Each number is 500 + 25 x the weight over the matrix's rms, rounded and kept within 0 to 999. Layers, rows and columns count from 0. Numbers have three digits each.

# down: layer 2 MLP down (transposed), 1792x448, rms 0.0262, rows 1728-1767, columns 336-447
# gate: layer 2 MLP gate, 1792x448, rms 0.0367, rows 1729-1768, columns 336-447
# up: layer 2 MLP up, 1792x448, rms 0.0352, rows 1729-1768, columns 336-447
down1728:456486499492503481488501541460514497480496493501474482493474524518477485462504486536493510454510513433468510546461496423496536508546545478481507512513519497513519489482504474443525493483506522446508508550529527513492469521487517516478523494513512460533529533490574520493518497511496496508497523513523548476486505485490497488490513471500
gate1729:505500508514470486452477507450476507529513496460531452487523499540544486514468487433488530540524507484483520457448481476478495486465494474517515453463528503492526484511505461532492496494536515558541496493465507483521475507504523488511482484498515503496509497517486458481511492475517528514472488500487473479509502469528464482495457528483
up1729:510524494503480517457553490516507520526527482540539498465469505497539501525496513476505535488525506503520545511518460471501447469487491464531479520492535496504487495511531525487520489480503504508481532489482494524500535467494436488511499522465531486486489484462491495465469530550523455449476470469528493502479495512463487510469495501501
down1729:498500514506492509453443488505498487524493512516472491476484505512500507519532507477451486478485510522451465464472471477499472491506526479536513563496509518496537495502494483517536477495499512522519508502509565500552491519514513497558523475511544498498492490496484438509496476517508514460494492484480494557481456499573528505493475488489
gate1730:498475533446540476465500531501504494519497479514502530465482506507516480497546495538502530505503534489501527521476497522501500525442484485523495491482499501488537544462498485479505501474490519483488504471489519501512545461539543508527503530474480489493496533482496528537521508532542495472496475507512539530521529531446471497498484491486
up1730:499474540493522518477475522506495541510480480519477482545468456503504476469492528467521522491492527481479528484485473496490474534498462511503502536480492531481547542476516511520489502503503527477521469498458498482518498470510518530514476509435514513482527523497525511544479461516513478488519515523529508496510552493515500477526477496474
down1730:468472505476497524497489513516510501504513478490474515468467479494487534493453556485470517499497497487494478488508508468496509455487487466515540520466481499486516518494539509546513522490489510490501528547472519483488473513482465471511514498522513495481507491462483501495519538502522465500461494481507520487491484462512481518536524520483
gate1731:504502513486504539507479486479478480482523492456514486476509480520509492462527481481493481511538458473539511528523500510476478557518468476464516490446533514496527528516490539506452496516507479540501525490480480502493496504485515494493518479540552499470446499525525509490491494530468519489465493502439469528477487532531466486537457481480
up1731:484501490530489528492489571527517485514441514500504475521484488504451494469468532511516525506502569512495550469515496489542475466517455512524484536558494519527490447520460441477499507479508466472497490504497536512535482500494477483485476497498487483489517517491503497502534554493506484459533473548534486441489494482499557476435482497486
down1731:498492535529494470503477506501511488478486487560494516513434505445524517530516522504548502525498512498513537477471548534488487478508483531547488488483487515478465521486522512504459489472463533526556513513488482513506521493499458531481493483489506470484509447524516553527459478530484518486523548524472482518588533458502507497478512536548
gate1732:502496522522464506497466520478498489469510488493496462493502516530512476464506507509480476488442512511503504521468499487485514512529546509467481476541503456538529495512503523512537491462521507464477547483509488505527474503510477481510477485536486472526452512563489534502509481496512514515554518501488486479524456499518514530465478477487
up1732:449500515518452488501492523501457523497501505520506454494498495560481504456471432518541444509498553509514493525495509528521518532523539494491458467533514500472495496526519455530480527501435527453536492530463497530494538492504503494521519495522534485473469501565509516508489491540489515503495522507512524520489503500496523527506489524452
down1732:504491483523550524444539472472487476529502493545468490503513531482461467524513492480487515499503510523510487525464511521517518510524539482461483488490518504504472483497539475497512481532493517474528461456490500521486548511498506494484492522503528453479499490486512464497478527557523467484509503481536508525508461492488570531502500486464
gate1733:507523527509465483478504485529553509525508478503529475467476494515526485473514495473496464511500509517524522528464505533436474511523521503533512537518519495506508550548498521487484485521487498557463500512526503487559506553512488461517521514495511481521475485490480471512470516534526500490523501523469526517511439512497493460529488464473
up1733:487456513494522480531467496510530495474510488501478480471528458535514495501469494493472486522535531474480497515463503506455513513484461518498492486470483512517486504540516498452512532530528484493482511503526476479547541486513481491500545516520533479496482511514500482492493530508504551510524480566506544522440500458466475450469466508545
down1733:483485524521528508523503539522469453492523458521506515544546508519491480500504526492502533489507501491488511501549486498528485540496526499496491503501518504504502510453491487468503484486514498495470518496525512488488549460520486487515555503484521441489473490506553487526499526489434467481489484517549498536508513482492448523458504523525
gate1734:485519503496488487449500508484474494481484494496526511469531508475519462486498449470502522549461459474533470486481531499463464526536518543475471482473465492507517493513488492479486530501497514513520472470493507484492498451486483472465531501456495475501506520476447475453486499512499512510448490484499489501464468515449483473473442539497
up1734:522506527503524522569476505483498453513523472513494510516501534529492489495475485505520470501537521555495518473511484515529548481460534489512529516529514546500542513477486526486525480473473471486511546475490523513468501542496481506492468518558510477554490498480495513510498537488482501544512515527515503551516503523513537522525557449534
down1734:505517540466488508520489505504516466482521507547522523517512513488497507468486483507530486509491498496491505505492483511557540492464506480505512522523508489526490518483548508515537506480515472464505588501510488489519500533535502474527494507536514490561485501495498533487535535454482513501552502526505456517508507502529511500521522463515
gate1735:531474520491499509474495466539478476469516498549497510513497541513466507479489522471460481487467507552486513520470480484517511483487489470494481532507510498451485473440496513509502503507466476464474497492523494484492559517507499471533500488446554492451507479490509543457504509480478487524467473458501492478513425523472497490462468510494
up1735:514491534508525478508516507507521480515544507535535489517487535501490526503494526501487470539475537500521522471519502499504511509495552481534465518511517489506524490512492531505514472467513511453475546505495520509507511496512463544490540481489501520492490462527560541521498486520453541540481493490491510474508510474520454517549493544487
down1735:524511518515500477553514502493502489507488515447503531493506500457530518505595526487550503485495493457521518527481473497481511519485514494487521440451487507549494477516574457491511493492569470508483492466504490515522486548496516497508499542539527496522489478460500501511502486505551521486506548543510548486516506497527578554438497482527
gate1736:523479485508519524518509480509515512505475561518524494533476464480499530485486498461502480479507533490537504471499500437466529516509502534513515468523505454501508505497474501483500477542506535463463535530526492515495520488507494560489509516494489464505511504457455500519471458532523463564513538530501475476555525528451539522505538543469
up1736:474514506498547550531520517529498529505498534497492544513511446483534470499502542521477521519482470466476488529485521506487454504493454478537487524525529499466497481510473499507556499478476541528441492473573531507482506532499497527475487486509506478502481490541506481497545473501535478491468471521514456486480533498495506476530487518478
down1736:497487485495476509470472523502487484473580465467504520475478537516535514497513495532504471497441468472491535532469492481540494464485480522476515478518516473494523475476530498519551520476519462471472499501514474490516495505506497482505490551518482462516497515536480523496563450475529516444529501509514507431471504511448500532506478484510
gate1737:507521517465544502530513458515527517535514492516475498495470435477546466536496517479469480561502463513513544529493534494521473525503507524456539501516544443514487487455515444482528514506500468504461460511529465526473499474523505514536496536470453499494534506477496467448491452500497556478451472518514504531519517496502554532482493490518
up1737:493467465522482465511528507455476466516461461514490495508489526486519490485560503529496475509497501472487447513547492474433528482461492449458504462501500513566502505466485543472518510458513541549450529539506503482477515530517482474487496459509526495520463523513530493519529527528538454561501476491486492478494471518526467485488540558482
down1737:487486480506511516502531483481503480562488478532490520539489524496468537507512472516473496467510507500508492526517542509464493440454496478461511475515502540514481503484510491476489513523509502524472482514515478479506486485510504473511503491514509530490474494496492504518516509502490472538474528467495490497502478503522497496470518507476
gate1738:512472473490471517484516532503522533525501448517481486484472497521500497501493473461505480537543462511552500497499515490518493483460492488507519509510472455486455508474537466484486517434498486494523458477479460519459492483513485494533475521450461540484547522479522512481515496524518485472467532476497520480472535487463476529472502527522
up1738:511461514499473506466475544545510493509460479523497519500528552475473476518474500479460489489493509448488486500512499549501511500452452511490533526502476487438514529544511487480437509512493521489484454491472503476525485499502526463491481524494467522452499467480455495525489512497491506491517546512460507489480477484457505473552528523483
down1738:527455498492546482514502494491501525503495471482536495488545484511484509545513519497507510469495540489527507546490504474510434489531490467502497519492524506507481507466433486504466470498482464516481446490487471496473514496517493522497499505494498523499479482512479494527524488491501500494549484519500517550527483514501547528479485466519
gate1739:512487498487499540499507512467514486502505528496490512464499511549491484465482546468494488530519490474534466492470493496503450516547542493495465520486487559546493486517457538470494456519507468505462487524538457530576463507510494501546547501485461459522467539474500495545549518510511526516532478503514425500450537505469513498534527533467
up1739:515478543501538558479480476504536488500415479491477502503542517468504432477496481505441491485479515486522543528478470520509459491491507536501496469479526504471509514520497509454506515506528502556476507496485491503509488503464506473522479507481500494481517546510516448541478483527471523479511495516466497478517512512479538468541523523470
down1739:474549495543528482496510500488521505545496489521476530522519495533515550521495495495585497508490517506534479474515502464494557443489508504468494508525470517554460477514507517466549496487497507457491458520506517480533480491493462487490494490517484502485496526526500496512496516484577519488498546537517472515482472475524516478517479509499
gate1740:482521506508462488490458467518491448473452476484494487493517469525527505504485518495511495516474466534480503503498512535478496539488481502463502501539510492460498480509526494457490483500493517504507478485523475480492558522482509501545499521480497488489507518538493513511532495437426444506514437497496467514480439508529508484533504478483
up1740:477542533521478501513523493460461492537454537490468522473502459545462484492471550462502471463532468488552522461530520504488487513519491482483469486494545502466491461510494456485525492537485508529514489575448541481526489509507513512483529537481485489500486460541485477456486530492509494495532483479490465457481514481513526461492496486462
down1740:455480503492515487549474497518492494504509515495482496497502469498502513517515547508486452504541490532474500463492525512465557515497515543466458486500540481507498485505472518464500499546487475511521499519524491495506508497504516505458526501543496508498479450502519495485486475529507502485492507498483486413460463461543462497496526485503
gate1741:492537458506474524479522543509520510531452502513527502528516469517503462526533471473482507508515511475492504514468514526528478504482485511467495506499484476448494479512471493498520503495489449527453511429525518489517497498497495548508474495478487487515507486491460482516492499510516559483500522515545523516458508512459541520507495466523
up1741:457481486511520533502502448487509508541518517499513525513493472496513470548490486490533541519474503500506509521506485510485527487485465518519501517467435521481484455509498503509548512458518489537498511479541485522517521481477441540526484468522462503489468512484527504541565454443552520481501491531510478477508454503482438494531511478500
down1741:491550502479529509508480503549542488510549526547494504489521473518489487526503472458468465487514564508444509504494517477481537494509500528484489508465495524515462492513460505472488456506496494499468485433518481504473511463464478530471523524525502484463428476445482474491530505463504548518522520491505532486518509472468462506493529487536
gate1742:496516473551537491509485492499510493501541527523518546504485511488531500487479499472553493495497479497493528517521501490520482518477509547484508465511488511497489506482502499498575485529516551480490502511551510478484534480502527542509511539497484506510514508478485481470548525520536475506488502504489466489523545489528504502491497476516
up1742:543497542520484499539500490526490516505526505507450500484511544477482500520505502496532533529423520495446486484522477559529474495488480511522487511559505490529457484520508532531506514453471486452478522485517504541515501543488500460506483477493512445476453526538498483492467508528459502459534471501521492507499503498487503476517509504517
down1742:520509489488478537523536536463546498514497554556471500485513434480480464502513529489523521476487492500508477512508518493465510492479463460507504481488512539512452486499491502524468484503529518516490508497494501516510471478482501514513520531481553536472491504516535497510474520511488534531532476528459521513539483435524494519518500496461
gate1743:536530518504530469474517487509528483437508463463539495423483459548552554493516517481491502531495499481488507469529486522523498435493534469499503530524516511528491514515531496482530533471484472462469489510496453525537503499551507452528486515501504482516466509526521481512496477519474504508497517499513483559495500497506513485530533511518
up1743:468480479506489497524529503473519441544510544489514495505489509510526554490488502506491489486523481536496459449528500508470544500457508549484537553477475461489444448499503474493494509481533518502487492512505497489532454498510452542480517491499512529538486478486524491516498474515483474500482542478516464552517502492456501504536533499531
down1743:477494491508484482518472537491493499429475498457502515495505501494473515499549498479547501481483503495513499485519521544462504510465457499514482512477492502480494490502447502483490502498528495505531489484457493512478438512519471507530495481490512456470503515482484525497530483475526502485529500486476529487496446532502507538510533543514
gate1744:468501525499536479493514560467523525491511433481487516476499486468500470485505496492473534491472500502501498498478497534508498504506539472520484497478539472488544487491538473514473471495492468537541508512462512514529495454537485483464504513505488509547476488470513546512471462481509582490498525488491488486451528497492490497451489465483
up1744:504518493497496504498499508551496512522537465475547526472482533465528519500502496500497510510490503513500506462529525470476530540529499492514471469506479496489521521508497530501492459502517491507557501485476480514518487533482492500505486513482481518542499499458503513543543472508472479500512501470486480524490511516517521540499513512532
down1744:479548480508542459486504553526487500530533480513526525496498531466462461545524487509523478451474441499481506519566500457504531510514508493424468495509464526479520491498509483555436481510558501500471497545512543489481475513506519512506478488522470541482506494442488485529526494498466495536544475485527463539490487466515473529482519484540
gate1745:502518469486504483491544529541490532492531465489503528447501497529531477517513511538503518455521515492463440516484479499492506490499490516505509521465501535534511521511507483550507498470489475460518522484488484574495481514482535510539464510493469529504473533520449495494472522493485513476502510546511465522464494537490479479480486480482
up1745:499518492466483502512481475487475502489460476528516458534459534475463551487503523447448532492521504542488506515498526492459530531477485484504489485498510518505468502502507522499528470476504510499499503462497509469488485480555482501485536495504487537493540472496491507468485503541501521467485493474507521485509478517459507506488526508471
down1745:489526511491499482509475521467453475464477528511515497500527493514521476496492508485452531479533531483460487483481481484506489484496485481509494524496487475516498489554536501473515475495475462501475496476468500513531519521494506470511503494488500533484524484508499505451540515494504520463499523539517491529501489500505454486471464514483
gate1746:472486476489520486444512530537480485503524533493503552506510472489489487510502527469471519555526509519534491522520482526496497529515497470517488516548548444497473469513526511524535504468451506488509485498509494510521471507461462500502459520464536480531498525515491510509477486501483498515479511505499485529507493461487519504531529527500
up1746:496533494512535523523514513464524444489453515530470493535537526520512513504488501501464490528480504482506467503489498487523525487534487489467513455510504516495489546497484532508522468477512529484513491482488500502524522497472527492509451519472505518462475513507497486472507513550478511457530481534474469487492472526517502497527466524445
down1746:493458505536464482477519480496504540518471491515521529507502491501470458484499519543523488514477480494500510486528485510489477485501453450476481503514492497486510453499510489479498498581499498483487518460473501480517513500564489496527505474489519491530510487541504472530504469489510476460516462447501523486470475490518478485502527500509
gate1747:524526489464493482460512480472504489493495508492488500485501525524539504494496543512485483502498467474496526505496536501463505476470506478493459455481503536484523503561493484500493498451555517518464507494534483529492499478495511504511486497473478486499543495524493525492506471517507484507500477554496494490484515494520516481449520472488
up1747:479525507490486502477521497492490530476514444469524485486532519470493489489472516466485519479565518522527477515498504461497487481524510469497494436465496525505504499496490526457464494497528490515512494487517465509503526461486480530481501471537485505544485511490508486480509541508547480462537463473493512511480491495514454507495470526460
down1747:471510500487489498481483498550457491548518506501528482492490511514502496465483515431481497552486521512539502512473533473502491510485455497499501539500498475501483516504497500447493505492538520461483466493498469494513538534473519513554508518498509494460507503470505535537486504473526512474516552462491517496503472487508436528487513575503
gate1748:527479531517517477470521541529486537477489523517496498500517490451515515516501488471460479488479527512473487520503515468453486517514504494476487509499469455508482501508514478529562525513475502504482517483533553514488525473511478510510493485543490538481528506494494540470466507506522545499531533509511521505501483481475531518447551496493
up1748:514475550516447498488521522479503472496500479515469504490498484521501479534467472506480495510497483511458503525464523526462506486491471526502513511502470474471490529510504525467500506518493478522510452550502561487483531520455538445514497519514487506504481526476540512477532490466489537541516447480531470516473477522478501496513454482459
down1748:531488531512488512543504487467475500497514537495473457481476494485493520499481484494478474542537516487523498502474526513473493478534516496505501518521433508509487458486487514480477533512489502515465559512535515502504463517494480481492508486510503496511512507497502498537501516491481500521483568440480496502506507499486515528473525523517
gate1749:487485528509494516498451541520480500467481502511519492499548520547463522445472512494476510509508502440458482513500507488496475475507492538492471464496469495491506497507533519504473483513496523546520474456491509492530544497493512491503533543489509470503450478491494494511473545528495513471517520480494490488513561484515448477536548459468
up1749:502528500467519497555470510507485506519498496505516527464512552505498495453485499508539504511567490516497500461508501498442482544490512492469487526493513500511514524534519467499489505510483481510478503547500469489494548484504539464484547514496491516468467473531546535549508501504537479553490515500507490521517528502567472500497518540498
down1749:518533467496518530463534460565465471476515496523494520486503529516516432476481491493493475434488530526529513552457512518490502509529537518513472492550519496455527527556486503477481475530493512516490500487547505540519534478414523530493502473510492506532491520501505510468499495516469472495536526497483443425510489506496464527549493454457
gate1750:469531518537552506492514480545480512492511453530518484514460525513497486536511502503559506510536470506495477544514507520507510445472536517526501518492509535482452474511506456508470504512540488493528481552449527538478505535485513536484514522469516493523484499560554487490526508461494511476488524530491454500461520507538511521480484464517
up1750:481462500492478474517486507504553502515503465509470533532550461478531501474483504519504513500463519445524502514513517520511503527473518517533531499515528491475544476521451494496470492444515523503506462509517451474535466479517460476524470480456505533505492478515501507519497503513483521536527457458441527454525450504470561510485479494474
down1750:537571499526514538486510484487464503492521465498547469490525534490499469544463536507536519489523496557483519521548480500541471491493494511487465496535470520498479458479543468513491537539506471530486556511499484503503511498500502554486500550487514466528467486552494527485537493485470485493485538485506490502513520497545472513508520489487
gate1751:505511464466496526468506526515516506492489494543516459527509474477473464493541479504483496509535473525508498519521487479548519489506503477532530508519500487529535514529536507534479482483490501466537521500504513545502530509467491510522534487453524521499519484495435484499496497479466490491517450455494481529468514504489497500500490433500
up1751:489523526528542518545519494490515492509490477507498508500545503516503480473485504484472508461475464446500477483483473490479487529477479505515527492499522479537481506471481485468530521492477515491510490469485518500527494479519529500487510465477508510503541504510478485519522503433449494499497464495492478492519484500528482476463522506502
down1751:516541486510479506479491504498524438504503480505494501512492548526499504480507517486490546451517510528521560534490474501518519462521489532480486471493509510509497486511496492507526509502526489480509506477481534495521509503445519468507514484481490444534476493479450520455519484517470502500496482489498499485491476493465529454503521511507
gate1752:478473528477513517472532522489495470517532526493489463477499522527557443500473481507498493531481483479469508504447515505500478524480490471497497511492503495479512471514501526541561516533553497514510458491526525524526515477519489512553453456519503462504460512526500492500500479464519483499503497507534478516486523468517523499512492507469
up1752:514527473515508545453515497509486451473469543478469525539525551533478473522519462536481507488492486546525514476472498463483488495468512504453495518484473536497480495499516525469484522538470495485471524520497508472501499509528487495518526496522516489511517525523548466515496494516508505496508528451491509491435509498511471512504510501485
down1752:517455490530477450471494510463508510512489485494510485503514513508485490463494484521478475533501480526482506479564494479516513473488564493506493540511516507507525506509502478488451505523465539468497465542504486492512534486542510486474533530510514522522529436468489511528539515528489508496535503495532494450512524486517472500503479518490
gate1753:504535480449527474509494516543490495531515488519529491499542465507536536521516465472501491576482494574521482503532459530499530463462502470501470515464544470532512472477494470519509511514541463478487535488505496523490485475535494508497480515491514498527550464509500532532494485457490540532504499508526511521472485497506540500458527482543
up1753:480532502485505504549508519484473472478474489551548464461512512492492485463486498485511482474500479475495520465480503493524488512498460516531498503521448519470499546536511535524463482503514514528514510518464491482529514492516519451512495512511496510484484489490486481459526481480506464489470488465463457504501498542515485505487478504487
down1753:495486516464524509538486534528502541490507477539475494512521451489500477473524501504514447510474497502519507472512455529471531472483446503498527447478500496490488522524509482500460486492529519528486541531516449490553498499534501512518532483495518490506527503469462493493475464469491463526466476469520526500513482498480527522481506480496
gate1754:524523490518546508522535533493529522456514468490489505517513484515458464492494485446524474539486536532526451457522509541518473495488529520507508488497447497528517481500518518520512456492521533505500470535480489525520525521464497486494529485508505457503519499466496540544504476491503512490498484461482490515518490501506484476544484502484
up1754:525474490469463498465479463496447468505523499541501466459536469556517488533471543482481506490491465513479490541518533494503521516465478527543483477525490483534457487486541489470517477539520511452499519486523513496495447537496485524512525470520477469531526498487448477482493536497428452483505479473467501468458511521516525505482482482511
down1754:540515495491497484490458485537450507513498455501438530505487512499506466518514494481504519470495482516508494532501469540506460493504490514553507520471497544472547473465473417527508527453513459531487509518526473502512512519536518513503543459525522557472481495498539481515497516508487500486520514512483538518501512511484467476463501499540
gate1755:522506450501510520493525467487491486509478521527511474515510528511480483521476481480537515501517478519496521521501456475475510471461486495502476540556482509525450511451509472502506468478482479522520504448450469537517486469479510540509526487532455518530508532440534485500518496567532490468494547423521504495471483480464506475464538481498
up1755:468515552528482544486506519527514506507507544507503511474527494554481505528481508512508472512511511464493480468483507478541515529483437479510475457479491499506487495511442508492517503511487518505525497491482535492517527530530491477483452511504530485465537495505525512536515488509527566510442513534545522494471475480526495509519531509529
down1755:494497532489493492559539555514472536487500491491518502494528461519519484505503489488488480509510507505486487476520503468501512497499524497493495484556554500478485499545547498514395512505471487524516510471473486445484504472478509530512536533503469499472509505505527489514487475492510490496477494485499516468511486554510499450474490512495
gate1756:440482473492519516516515521499464493541476492528481504527472525490469514468535485504509494499503453521519469500461534477498530508521507475502492484524503510501480475500499495470522498502509531461473502449556500466481475505505485547513502471502499487491547510533484539529460506493488484502524522495507486516506494494493488491479504518503
up1756:488480533508494449505479535489523469510492478512547481481534513493441519482538530481462493443492481477523467492487488511543533546512497497504501501569526477516486445541491487533548515523509511469522526500469509520485500544507489563478525466516494502477504499503511531488489500509459512477488487464510508504516436508528511516520506465504
down1756:468475474493482495479508492511501509565506514487474462555500485520501509512515453505511514520492479483518506520496488522491481520491498475505513462498469487495504503494498483484487497480487424480470509515504521498547491488457502440509488476483535513534525530482468492534509540439468488474528533469488448498521523445503509499516472499463
gate1757:420510451448505448507504550520529474470529465510487504514551512513545509499548531477533502472533498484504490506490468499534546477472509545497510460501506484530533515536522547476490500489487544509499512520492482498496510526543486547523534528464493476524491488485486487501483485497488479490449476471496472497501478552472481542454523496501
up1757:544558526527485519456526502548477522525526543535553531488520478514493525463501480451485507486481478526500478468508510514445522490516471458469490539493504479519515504480473474542518502500546499490536478508474486516493482459464536447534480487507515503460501452508520510506527467466514539499545476512540472482540481535564560452472505526507
down1757:495546498472493517529447524517491466484500480548504503494503471509529495511530523505537483478527505484507494488475501522478516499514473494509470484452484503530514497510530499520491459482503477484533494519459494463479508506503511503514480500512491500507523476494466474492536470479515501492487459512495483455520470567511514516478534501472
gate1758:464500489567508509489571457522484511523503515470527433501461493544515478534506541436459514502448494516436514499455463527558467500527521466467500473487497501513478489492541510480483479515462536523508486519510475476457546556513494533480523505473516479483485485510512530477500493490512473489516518503522445504494458507514490508560511508501
up1758:512519489509488463559474466517502493529529517459509521469535506537492473455504455491466507496484564482501494521495512544506529493494525460528492505525477477493471466513478495473485476466511561498520517509510469469490514504496502531483455518543476474543470496479490474543492504512485472527493464505559532535531556487495453504562505540445
down1758:525511501487495450475456521497486490499501485464531508476496454518485494521444453512530532467532485478537479519536491435473472475526506470520496509508462491497471510465567474507555540513540545460507499475481544568493457481498494466483472512537529468507535494513544480539464507500498531512499514485497520445523501484482482502473515524545
gate1759:471500453518488458491504487550498524479520490492458500501451495477505481489529496477547485467542528534493523528499498515468521514489485509504486473545458479458480526492535469551498522480490521545511469465499500514463543524513507451486494485493529481500570466490483514475491499464482485531491507501490502505526466541538518499498508511506
up1759:512452487534472501491515514503521505527504513468477504491480498467493495498510481451515489478554471516480527520523434525526502478487497476487496484486469470494483522508520462515487514559521457520524496515526483494458492527466503447524475553497506509482496457437489490515500528466456479479469499486505494484523529532514481465524531509507
down1759:472463505510492541516494489482530530496481511478483499515491536501494518511514500504503500502496526527528461509482498551506485470481504510511506507496491489486517514499489463518507490511495485521498505544532480479525467496504481458540494501480497509476507500483497517499469510510513493498507481482489524517479478504520499465538576537539
gate1760:521492451461473475507489537500502565460466537488512500508521543496483506485461456529517500511453484507473541504493456541497503477479519470467453467498509525517501553509524548465530461476503499499473523503500495540476465518575555513468458551450546496535538521495531494441477490542521494456500505485532510505504571500466544504468513510517
up1760:472504535537518499469523535514494521490475497523478489520477546476516514484493494492543497480527558497486487572474489534498469471515552511495590480511480503473487494490513497504480491501496498555521515501487511471493457495493489467527483554494513473527522517503542500545476471543522514533492442536511534541472572503539527473468505473514
down1760:547477538438520490479461474493503476515491540512480494473501469473453519494453494521457499533514500510497512469501543490505505518524475514457456513543487493501556515540504548479506541476500526482469461520483488502558472463517544514525493508492477489501520490498486506472502478497501500483458507470503466488523439509454513478492525514506
gate1761:449499506474480511489516528511499535456495530482484497486486552525496512489506518500504526497500519515473485494452501525490498515465469519458568532521532491489447523521538479504504471509526525506515466476530446492503540492515463518490526496490507503468480520547501506497499520507503538541524505514481513465466524497512529485481504474507
up1761:459472518458513519467503497510543456491525494448486468521473488553509496479503455468528502489534483525496477477454519482529484481481465507478566509483543461506458479454511466511509475500466505483491520504481447467504527485466492532533467425518519523465466520508498518461483513497484500520478505474506514537438517502508480524478514507505
down1761:474496536452506510535488465527521478482454506513493525530520491485520502513505448500500439488555490483463479459533534485515484481494508531471488490485515496532529477482501529542506499511464503450516500542510512511472492536444473509481427445524513477502469472478458529483505539485480497494517472477516476491464514515529505456474517520479
gate1762:495502491511530476508464568519512508489525457541482445499517541514488488508538508514527524502489527533482491498474492461479508498530543542514508498512510517476529536493528556487463532477526543512471528492501535480503516512533517492463459547491499439500477523521493468530514474499515494503509496508479494521534483522534477543535496513485
up1762:546463531519494529456504501481491533492515510523458487458508500489484537525514525533496464531460489486501507532523520521507531481493456543492519551466510487498481507513531490482481509529507526501480513482494510500476493477499490522501445486461512506501513489516511506495515513488517512473513513536509532484470472474436499521533472446484
down1762:505498509504502498528503529536497533509497488480482502501529482474495504485430527485483488507464530522516508451518476498552495500484445493469500507515519468482480474438493487528455476478492497477509485464494525499515511506471511511507498500464514521517526506544506504479490495509487535535518541515463456551508502453507542471510502462456
gate1763:489516514523490498539483513510527510519501440512466521479500482506493532479504502498512530519462485494550538475525485528536492503495495502524537471504526506485506498434530517480502486506510550535458535543476517539496490484475494488466487492490514518494446471496495490506505480508535451504497464520503470504469496487514491508524469488505
up1763:506490543476480500477463545480500485490510500504485549500457527522513513492555498507505552458483512505518480541488474493526511502467481502523525522541511473512523468544507494490510500523532479528525516511464448529480490553487462506532517517523499508504522500528521511500492497508523504510549523516476483508480522517490486503500512476519
down1763:485524473511470507495481527478468509481510499499481503510477483499502509438531477514541492521522526510486532463512479488496510508509528508493512531476490507493515504449581496474494537517468565485493517474476495531492465498456529543451495500500500492455478496482521488486490501502537512493510505476513530514497492507483473551472548510481
gate1764:479538494523536516484530481554532472495541478480512501462505478508551504484522499529471484474472458505527521536531497543559454519515465542464517462483497465490463540450546433532483492433552521541486507491556421530482527411500531470533485542461523528432487509463490518562564495427458498498517476522479464487509504522469525524408527504488
up1764:471491470473517519504518516469477510527511555530508506502467550476478503482481559489453442487513559504479486429499515482443528456545497530510520501479514516553528466516449509448488494510504452460515510475468532510494480521495498482541465436507479525514540479562501544535503499513519431472515544489509456509537497515501510430480526541506
down1764:498474493494505495523471518492490486471470522512510502505509526529499536472498563455489475508535521502511534422506543511503520479510480498505471531488520500494483532520496576492510472505453497443531531477451530458503482550496528548519484442506501489498511511492462513516499451502549480488466519498511458475526525512521522445516528460491
gate1765:521500483531487432510464540565540511460479540503493513488516487533506478451508455541495477537462474508505527512491511479524512501504451508558492478525567514438530520541538500494490457482514524467494515462442515466550556529496559482544501515466492471489545492501480521490495503477462523520526492508542492486520480510499483517478531504497
up1765:502524488543508509502482535561515493480496494537525496491507547507553476490486504479474481494499491479525526498496490476536553512496548510510565518497523497435494506524486477460522466518463542509452520508481477489472515543552509491488518509493508497563510499467501452531475528496512443504484444473506488514498499518466492497444506528538
down1765:534501542520497497459457470520474497484540513511489491462527494467487514469512509517524507485491496482519515476536502531536487493477470492504524490502435515486493475508489480501515537502492506481441514478536535506516551505513471557476484479468502480524508528536517502511499506526496514486495537514504512446515566452509485481476525487594
gate1766:498496481522535497490523544488525533488489542522529483499501467497502513474504487462532492529500525479509530469517491481458480519466500537505483525524493456466542546521496506487501487468482470502520489453506486474522507474516491502497514554474533480478475515467520532478466502521555536482501521562503530518537505498487501476449474504496
up1766:447525495530515493531512530479500507499452509522547490508528485493443513457487519473515538533479460509544476497515494508504540502477477457509489524516504515517534534489523462530488547486583507458515514509485538491501535486504527506490472517505517509481465531477490485497483527463466511504534527506538484506539469544526466480463468520531
down1766:459478464545497487502484529489503492491486485527458509481485485473508481555524539543490511477501474511467471496529522491529450500548510498480489484471479514502490530447511460502514496475481523513477524533492491514454463507503477490457482482474521481477491474496483466451483494485483503476502524479492497492469499506489519562538474490486
gate1767:508549531490472544472518497515504449491527507528499481507505472469492459505467471503489484505511455503525526504470503539514490482524535480500520477495485496466504534495469503498535487469513476499479497497513489483506518529473522481517557524528520494491520470533454477487499522532494464491521508488513464500487483476502529455518476495481
up1767:481518522527483564462461493486485477494498515520519483486494457450476491482484496483512493510476514495532500507484508566535473486534513460499500474530528512494490557497483495544516518493536544518473533468487487470526486511478492488482515470503510479520472476502525498507497505529517474513487476508491491488536490450492524495518504490465
down1767:538457545518476529525496513507488505516534476531441482498478457497492449510462493474492515469516514499511493495535499567469479497498468484496466483520513503475524530500503501506498536511499507487526496488558453491468453517511476494509529506482505497481477494498513556480516494500473508503448486493472551502528509473528470497533466527527
gate1768:487479477510483491479493549457522519508483537494515510532490498526488504465473485527518486520485483489525498457488480494521559481485501474530530511503543527493468497520514484521526508511482507494467461519503538524498477548485516512502496466467521514478478502530493476562499522435473484518514550492475450505499511466480484497495453519495
up1768:453461496462477502535500467512493456513509507488517474487491511494525477523483499497476499486505481527500516451512525508485523512479498495473522472493469477512472493515514524502506479493512460496508501528514469471495480524479494547507499505527477532539490513471506542499512491535508496483495502492453504474536509472504505512521524515491